From a checkpoint of a small transformer trained on Wikipedia: vocabulary 592, attention and MLP in parallel.
Each number is 128 + 24 x the weight over its row's rms, rounded and kept within 0 to 255. Layers, rows and columns count from 0. Numbers have three digits each. The size before them is the row's rms in percent of the matrix's.

# layer 6 attention key, 256x128, rms 0.0974, rows 10-31, columns 0-127
064:123152134128124156109120105156104142098140175107126134091128122185133142122148138118150092151140129126118144088100085118128163116089103114125128139178086173150130139113104129149142117105095110155086109114140107131115145078135118112082163118114169108137112105173152126103106159162139124131095157116100133096111149180106116104164107164142131170166134152126133148085120132146111110154129
156:130124139134167106135169086113131107142115126107099127117129118111165121095164111130166179094120117110151127144180126119130150109132137157127120063126143140146078128119125151137126121127136105111173129115138176127106099141120152114085065111143103136101103121112090126130113125103164146081175110122124144160156149073125124145171127114165124114106080132114141154138104099119133155153118
105:122167121092125162150116103155126094159102093084090082124111166139104141130099164101114090152131125127128116146147114118150110114104099129113135106081146100085158100137146124170117152105125122162107122164175166165123135112140119101137126129158118082087137147121156110116134175149110111162117115110104100124085113124101165112140119134126106105164131145108133085171116113113132144122093
104:115121097174162144139136085108114152122135109081153129129083130149080139145115122117127099136157089113156150156117105113164119138129161135108135141151123129152116125085111128134123137139166150125114096148170131183141055100117085141132134115154138139097122134124166146118111095171070139126110111079107135104155133153154144150148123102151135117169112140145151103151113108128141173110103
116:145100107136134102103115154111147131137147187167091124120140121096103132200097133108136141133137157122112118114137111111169105149133149145109121121138114156170114113131110102121155119116156178110105103111112115103079135126138142135096130128145111115127106143119146087151129145127152100116113089101145160184047135141121145142113126074130113077156100098103143162117149136119122146160115
114:114145094147105196160120122120113156096141097136177124105151135165101138105131103123154133096103141108112111182165098150084135152135135103112150159145116145133103138130167126129119111120130116135118133121136134077103154163165095151133146067088141148140113143154138123137086084115130141123156149140141088143082130128099123148101166112127126098106075151129107108143143100145133101120129
114:128111164162137077110119164097109072104106131129117110105116170191133148107123119118114142144150130129115130106092135121124127162131145121081123160123131108131159096128140137142101121159139171136168087150163135112116128085147147095140086084154154171117145100113137083137142091135152100122108133141163144140119131123125073130126092159133132112098096154135123142114096160118108123173119
107:160107143095128102146103154151129095112102089158159147109129137177109127151136121088147126160123187067127123184151158114109131102113110163130151122116143128125082149139124083132126103101122113118105128145135136156150106140105099079134114097138145173136140123154111148136089152129117116152081095107101156151163098159122083137102148116143119126146129088171154127113136123114115138118106
103:122117125104123136118097072131143150189094133115098128093141139119159107155184090149127118107096145113135104125102101133142138175076126124116150119078144141137103135119142075146169117107146113144155064134098148131114115153129122125150129187130148108120097119138172137112105155100113120103135157105137129105156088186115160140124126129128131138121119105154094158134102116138154119143141
106:128094117172110142166120149121121152120104094095104123125125149129162140143150157128114135094105127089109142122137138127190109154106120138124130136193152146077112101151067158108095145084139147107150147102161145097183151136119110151133130112123082092108156148091163135102127159124136139116123108125141121145174135134149101160141083166125104147127132137094107125123131144118129152116160
107:121138147101184145144125088144127131104161116111119144147098142087167134103160093146124099188118086129101163165129142125100130123171087141108090115121101137122125132130139131125104153131167124137127123137149127092079147166131129175150132099104162140154078155101122100135150131093107136129101080133139164123153101122150150131159121137173145161110161152134128132156102139094123143150142
107:133109105087107151127101135097091179111136159106107138069103128118109143161132130093140095123071121120105136145109176189103101116142100089128111116110118119117159122120125136150134130132110133119146185130111106104111106130152098116136109158161132153133145131146098134099153139122161124142144147123151110184111162121188110171139144108125120107129149124132096163163094102117119148120166
118:137118095150145122143114103145117129136159153187126130101102119134147128100165149107116122126086142158150169080116147095140112125093114126160131143125156115130130129141113076090098137130161081149126147107139078110122120085137138121165157133088135127112145105125176098127125130153126142112140123145171076159082157147127138147123096114105129105142130119155121110110087112087152125194125
110:129120169142137129163173131159139101132152108103076146151130127168171146159116120144167128115132180098131137156132125148121075116141147132157117146104126104077121159127133141138112102138137155101154146096104123109118109107127156107119145116140158128081129135132065126109114143090131087119124073141132102047148156108126121159120153102113162124141140141124129126177105105121133121136114
111:127124143128130162122084114113110121126098149136116155180126147139118129096061149158118132104115138132116134111129139171186153153146152166121165140110098122111132121145113131058160089130147111118144195163134107135114125101099128182113121131130134119100122119129103114166132119126156105189150118121163106110111119130105101198131112143143131131118129122111129157118139129138126178142102
110:158120130146153166135115162150097140158134111119161141113084090096160121141111146146132085195125142122147120126192137144093123178128146118113116100061137136132122121122125117160141120148101126141144153111111165100098115113148112130143109138140127082094119138105135171147128093129119107105068125131126123114086141118103131134099119163117162113087114142104138135072109156103149112146125
120:124126162134143151069067049127153119121112162113124124126122138112146149115125115169110096136138127159114132130126150146150148100146143090123145092171122143144135139122166102152097142133182121144135096135110132111122156145128104140133141111119111138089103132071079139133136165128149135101093140093162108145117123151147153145103145173097131122122130116174100092156169152097138135117120
099:175107123123168139115129109153134095113154121096130104101128112099151103097139111078156171116149073133138097141129086125146112132144105133113115125155134111135124114128107110120143136117128119109142152183137084111085116206141082129131127137110171120134164140113141157100127087130165093090164102107129135100138125162138138105142129148174111142111121184107125116121151149110126095108113
112:070141149112136161136141109132134112181172109112156106102101125130149133149069134107115104097131148141100136151125107119106139152100142147150153153116139086152142105124106124101134149132168147120166118117157147113132105171116102070102115122074117124131116125167113140158116184116100142141129126139138125124103142124174123110126151090115098144142161094122138116119107200155144130125164
122:149127124126193125122164146116093175107106152148115154141114104087144110136075143109110106117122120130169114186094104124150137139144148132111099121095131130168133129085150121166154122136147120165127074069129172154111125143157120118113148087131154133075144135137112153144153148122165135124136106146153148162119145131136092093119123161128096125129129111125107132153105126144127177157154
107:080083124094092155127126104164140130106102141103159125133118119082117157139134139098097153117104153136085133155141149147117118151164124169101128079121174104109113097167151115136086097153138176111172127113145105139140157099112178099127168142116121086114106142139117140173142144111131116159116140153141141154115089145127129112141186136083113115145146151130135135104141116121148134101122
109:105136115126112089146086165111113131148104152134155123098104104118130140126178146125139096120099134137158125146098101121092123116138120122100132102138141113122110126111143092090097123118131089102176110152145074164105141189153159169173112139167141067095115138110101120117110134155151145126140136103138143106125117131152075121173106116141132147128162104152117120119094094119150102084119
# layer 6 attention query, 256x128, rms 0.0954, rows 11-31, columns 0-127
086:141144195125146092128119134130121158107111154110122118133070121161142103165115098129135140115100152132165114135116110146072156177146138108107126110142083124105112163142116136105123150175094121124127110112127121148131146169137136097122092139100134138114175184129118139130114151127164139161136084113123155116188112135159124085185125125110122123152118134098152104129129088155109128099131
108:131098130135104131132106128160132138151099131104093132125127103185116139180118142131139132120128104107148170136079127075116171140088120151131113128149103131090099181118133113161164159154099134146127118123133166143126110111107096149129137174120109116131168130165169093090136092080106134112121150144097124123143142106145152168173125160126123122142164132172133168120147149088111141141122
103:120153136130165128115111157100100156158118095124155092148157129143135120156075116086139137164113120154153122115130136091135147110151175129123120154078116108161100111161162154160139122150142134101111107129136144099175125124131142080101113146110139121144173137139158126057179122143118151106149162121094106109127096128120132122133117144132117162112180129133151182156125114090125154132139
118:115088108215169164086091117103142142118107123128154139132104135169156118124112061160140150138166101155130128094119130140160135112122097146122151157130159141125189146122104100139139099128135126148102122109144121145091123154141141116127130120112093149108110143104115098120163127153145119148135084148134100143159091130122117132127144071162130144129163115097110130169123098153137099135132
109:138138154080073098138113094128103102148106126140176101142148104137101149083164139103111174129154147140109150175130108146141150173129093130124120141099150125160120121096106155151110131144174148112113132137151127114091167118140122147103170148106114134107122186136132137133108109142134129105118148175106142145079138092071132146155140122146124107094134146130104131102169148144110151121157
117:091141112159138128174131161101131073123117130116128110140124092155139088136144149165132113145147088119113118121125101102092137072141145142133105111143115115082147105121132100137112090132102140140100082146125101131077179098125084103117141116141114161111142165114149113163122159128140146127134131143111123138103108173183099102143119147163157153103129065137123158144144137085132130142133
106:122077119134105129119148166069143151134129107154122145145122092142130129123107116146146093124198136142122098199145109134115100167087103139111147120128105120162139181132177087176099112105169121122138125123154104112165161119112158145137129131141129102131104111107144156082133093105157109128139131106151121123110125155113131155095144148100135120133116131112152121123099103085109161112147
099:163172099082118129127152114072139135127116121144107151123137081174116154123142130138135129074111117134124156113174158113161157104141123168132133129103103149137141138105132094108162116167129104101154143069140102138119117126156154145085158092125136153129160112115112144151112168125113106130167127100121134151166137154097134125137146110101156137151150177148125075142128093103116125133168
108:135099126114133129147153129121135112128127073143151115087113145122142141116146138157107157129102090108142113078131141095128114125165129157066149092123095122141129082161100146141098135151131100097161126131127126151142133125081110108155118146116135129133142141132129120136140143104158151156121175137148170191159163115097126166157096141087143155121085139117166118137121112173126138098186
118:208100141112120127157101123137098124155153094135148124136130135143150099135143133128135128114105113141176103159125176174123147113126121113172154159129097092136141118130152116090114142110126115189171124142108178106147147127128143146094176157118152116152108170103121132140156127099095144125113152093132103134108135128172126093127064127121126146121116143153153074141159127136121125113132
105:105114084129139151104152133110175144148160102129173095115182149120166113087165100155118141136138111094137122166138122097112115156156100101140156123168166110125128112125111129055116109130118098127096110151131155113147136137122125167126169132104115128109102131151120113105094120148084099129100109167129144146103153123133119135195101127124106108137153140121116106128139099095141153164100
115:112129067137131108100132143110138109130137106130144146139143194156148105108088122119123143172152098123051182136116135125165142088090155101136099134143101124083139118136114134098129110145130145115137201075123122145134131139119093103126162115125118152167125139114146120128102107099150149098123155139118137096127164125094170136137163115085128147161121119121122133107124107118132100149144
110:122121125137121123132163141113135089125114145152114087134071175164132103120147109152160135114125139126109129143120122119093153165107111131132167151129166119165115107152104081149158145137098138134122136124073145100146169147141134169119107143152165082098124128116139131128086123130085127113095140103158151145109098152127109124126102156122136121153134191099157167137118166135065126103096
106:105126108144184137110108108115126128136077147155118101121144154119138135146099107107131136083121152095089135120124099135141150140155182159084140155176134137134131145155140118127160107163098139128136152129150115136126116128181133130095103178113140130134099126105140069129142128159163127159166131131131140148097155160122128113138094100146073085074110104123122112091164148115119120111156
112:176131133132136149168127124162122168129137148130128118111116104123109139108097123115140097096117100146125102107131148139139134129109170111114100143139129132126154166120146154083119120165138194182110094137061129142086145082149155107141136139152132137117116132126139135082085114123121144161100105103194124125087195118119145155123180119098132121106138133113126124096126106142142142115137
108:151124136094138109115107142101151107142141166139143139119155131108121132102115153125094170099103133145141126148078164147110123091149123158111098112120083124169160100154141085092120127133117172154142126127142170108149120141142149169107166128123147174109140085105094096126123097101140149122090089129107115153181142172170100169112154110120122137129132103165128088137136136101135133156121
115:158125167115091136153147097131095138123110122080126157087099110090097118122158100119144119130121153112138121126074100104112117102150152110118130161148099168153111156140110099106108143136136118158135125099090103149127126162128154144127096153112096143158145164097101166119149112091112096125125144129079112155142163133136160077158131175087119166126128117115097124134101151124178126149144
109:140112134160117174113132123112133095136150114147097121113099110149112115168117134119091154101092133075116166131159099126138122152111111093154141150109124117102096158121136127167109103114174123138141127120117138126115150169174117128144114142133139132136121122106130113117101091149129207098157169115181069088163110097125120144147169146148119166085134128127135127174147137104134145118147
111:103122149145123153115100126092135145095146116138106147107120139146172130122066156138118159142073139118131182136119141158169114138128084159149093119161108137141115112157155144106114127156103147155088080110102130148127185103113137121131129138135129092127103126141142153101140156141120149123129098118121113128127115150094097124146141082138118129120171110153153093166121084174097177114103
107:137149079174129108141118177172168108149129124087098097137136091131135109085113154117129160096129146130137189140113145121123079166124131155125176157140123125138160115129123148110118147090129107169138105149146127133134119115159141142111081079120106131100122119129130129134152131103123150117112094076149115130144096097116145145140110165137140122104168140116127102088115091148107121151186
109:122161087080177105136156145098120127113132126102146110137133130117149100106099126082135116097166160124147145104133128089144144153173099163168133141109120123100128148172134136101113162136121157146126116140151138168158149156098157114125156108116107133131139124097113109103094139070109165138181129151155108130155131118158167125083119178084138137125120108133121103162109100119133142098112
# layer 6 attention value, 256x128, rms 0.0807, rows 0-3, columns 0-127
109:116106137093203138127118120147147133132103113051114142121128157158152143145131138111169144152161135130069100113127137127122135132120111138084098136154137111136146135096138121139121079119120139135150128112110110132108172146119142118107132151109126108051117100114094124112100141134091105127144141139088056157122165109127129125118147162113111140119139131107113147086133134100146146186133
102:168132178094109138160130121103127135090087131135099116133100153112183132158144096115108129143111102076116106111083109147124125131131118117144200081159141136149133137150101143157137135126110116137146129123096136158107062117142077121134118188097086115159101142124157111121152107118134145162105129167098109146099150112148119115131144096103138102111143105129137139113135114090131121134114
102:099142134111160138110122125152098139087134159104139173091088174140126164114140111139139141135129117119131116100119122152103145172151131133131111113150121160104141155182112136097170117107185123140124116131152142139102167195133135152103108136098116133168125108102125099157117123099131138118148173107078133153112174117126071103128136125146161126167094158163125138119130142145116143091124
093:098141145103114138112095123133126097153089127172146087114110114118113167101167138152140110123136138162139123122108120159142093071139126103087127133084110119114134096080133153153123105152097119102106045164145114140119152155118141162141129180132117099116100151141161125147105136117134172104142164123143115163103081117127134124151174109126125084088130117111138145095118120128119131143130
# layer 6 attention output (transposed), 256x128, rms 0.0774, rows 0-3, columns 0-127
090:138088128151102094090123089118134081162156118157139126140119160141140104111076147166124171121141130121133093113130090103172146076113108143146138131099113144091129115111147154137120171121115153133159111138140093122146090151157154148125143117135122127158132143125066160127120125101113145141106169149129144062121135121127091128148095141139153136132136138152152166124131145189089120099113
092:109175130140101125104154137114123187178101151162125157109099113104127137150145119084169156133129179099092109142075123113139150108142147146106112129169164099111105102102137138136158108186121120103117144147116137079161110131136134123134148132146117105112162146134128146110100152103129130125119127086139115144132110165137145122102141107091115142151101145166117127147106125195097128144167
100:145153147202096155134086133106145133105142142151138175159149148117119126096144135146126165114099109137096163165173135131120150108129123150112112147103106113131138146113144126135099113143117123102116132144161115115152104093156160160145089138156143139132133111136177167101112137124136157140116100114150158156080117150115146185127070121121116159110135105128152136113105098165155094144083
093:090090119142121124106108069143126143092182088129136135127116119154119156114113118128191125185100115138125104139113114116096149165159191142123157110147120124129127147148115101148147094121140096154112143121121156115111088139095079142145145115092096110104156122139133116118136153141151112102143114117114135117152170147081136118135103123110146146171198132114146127113152156138145125097122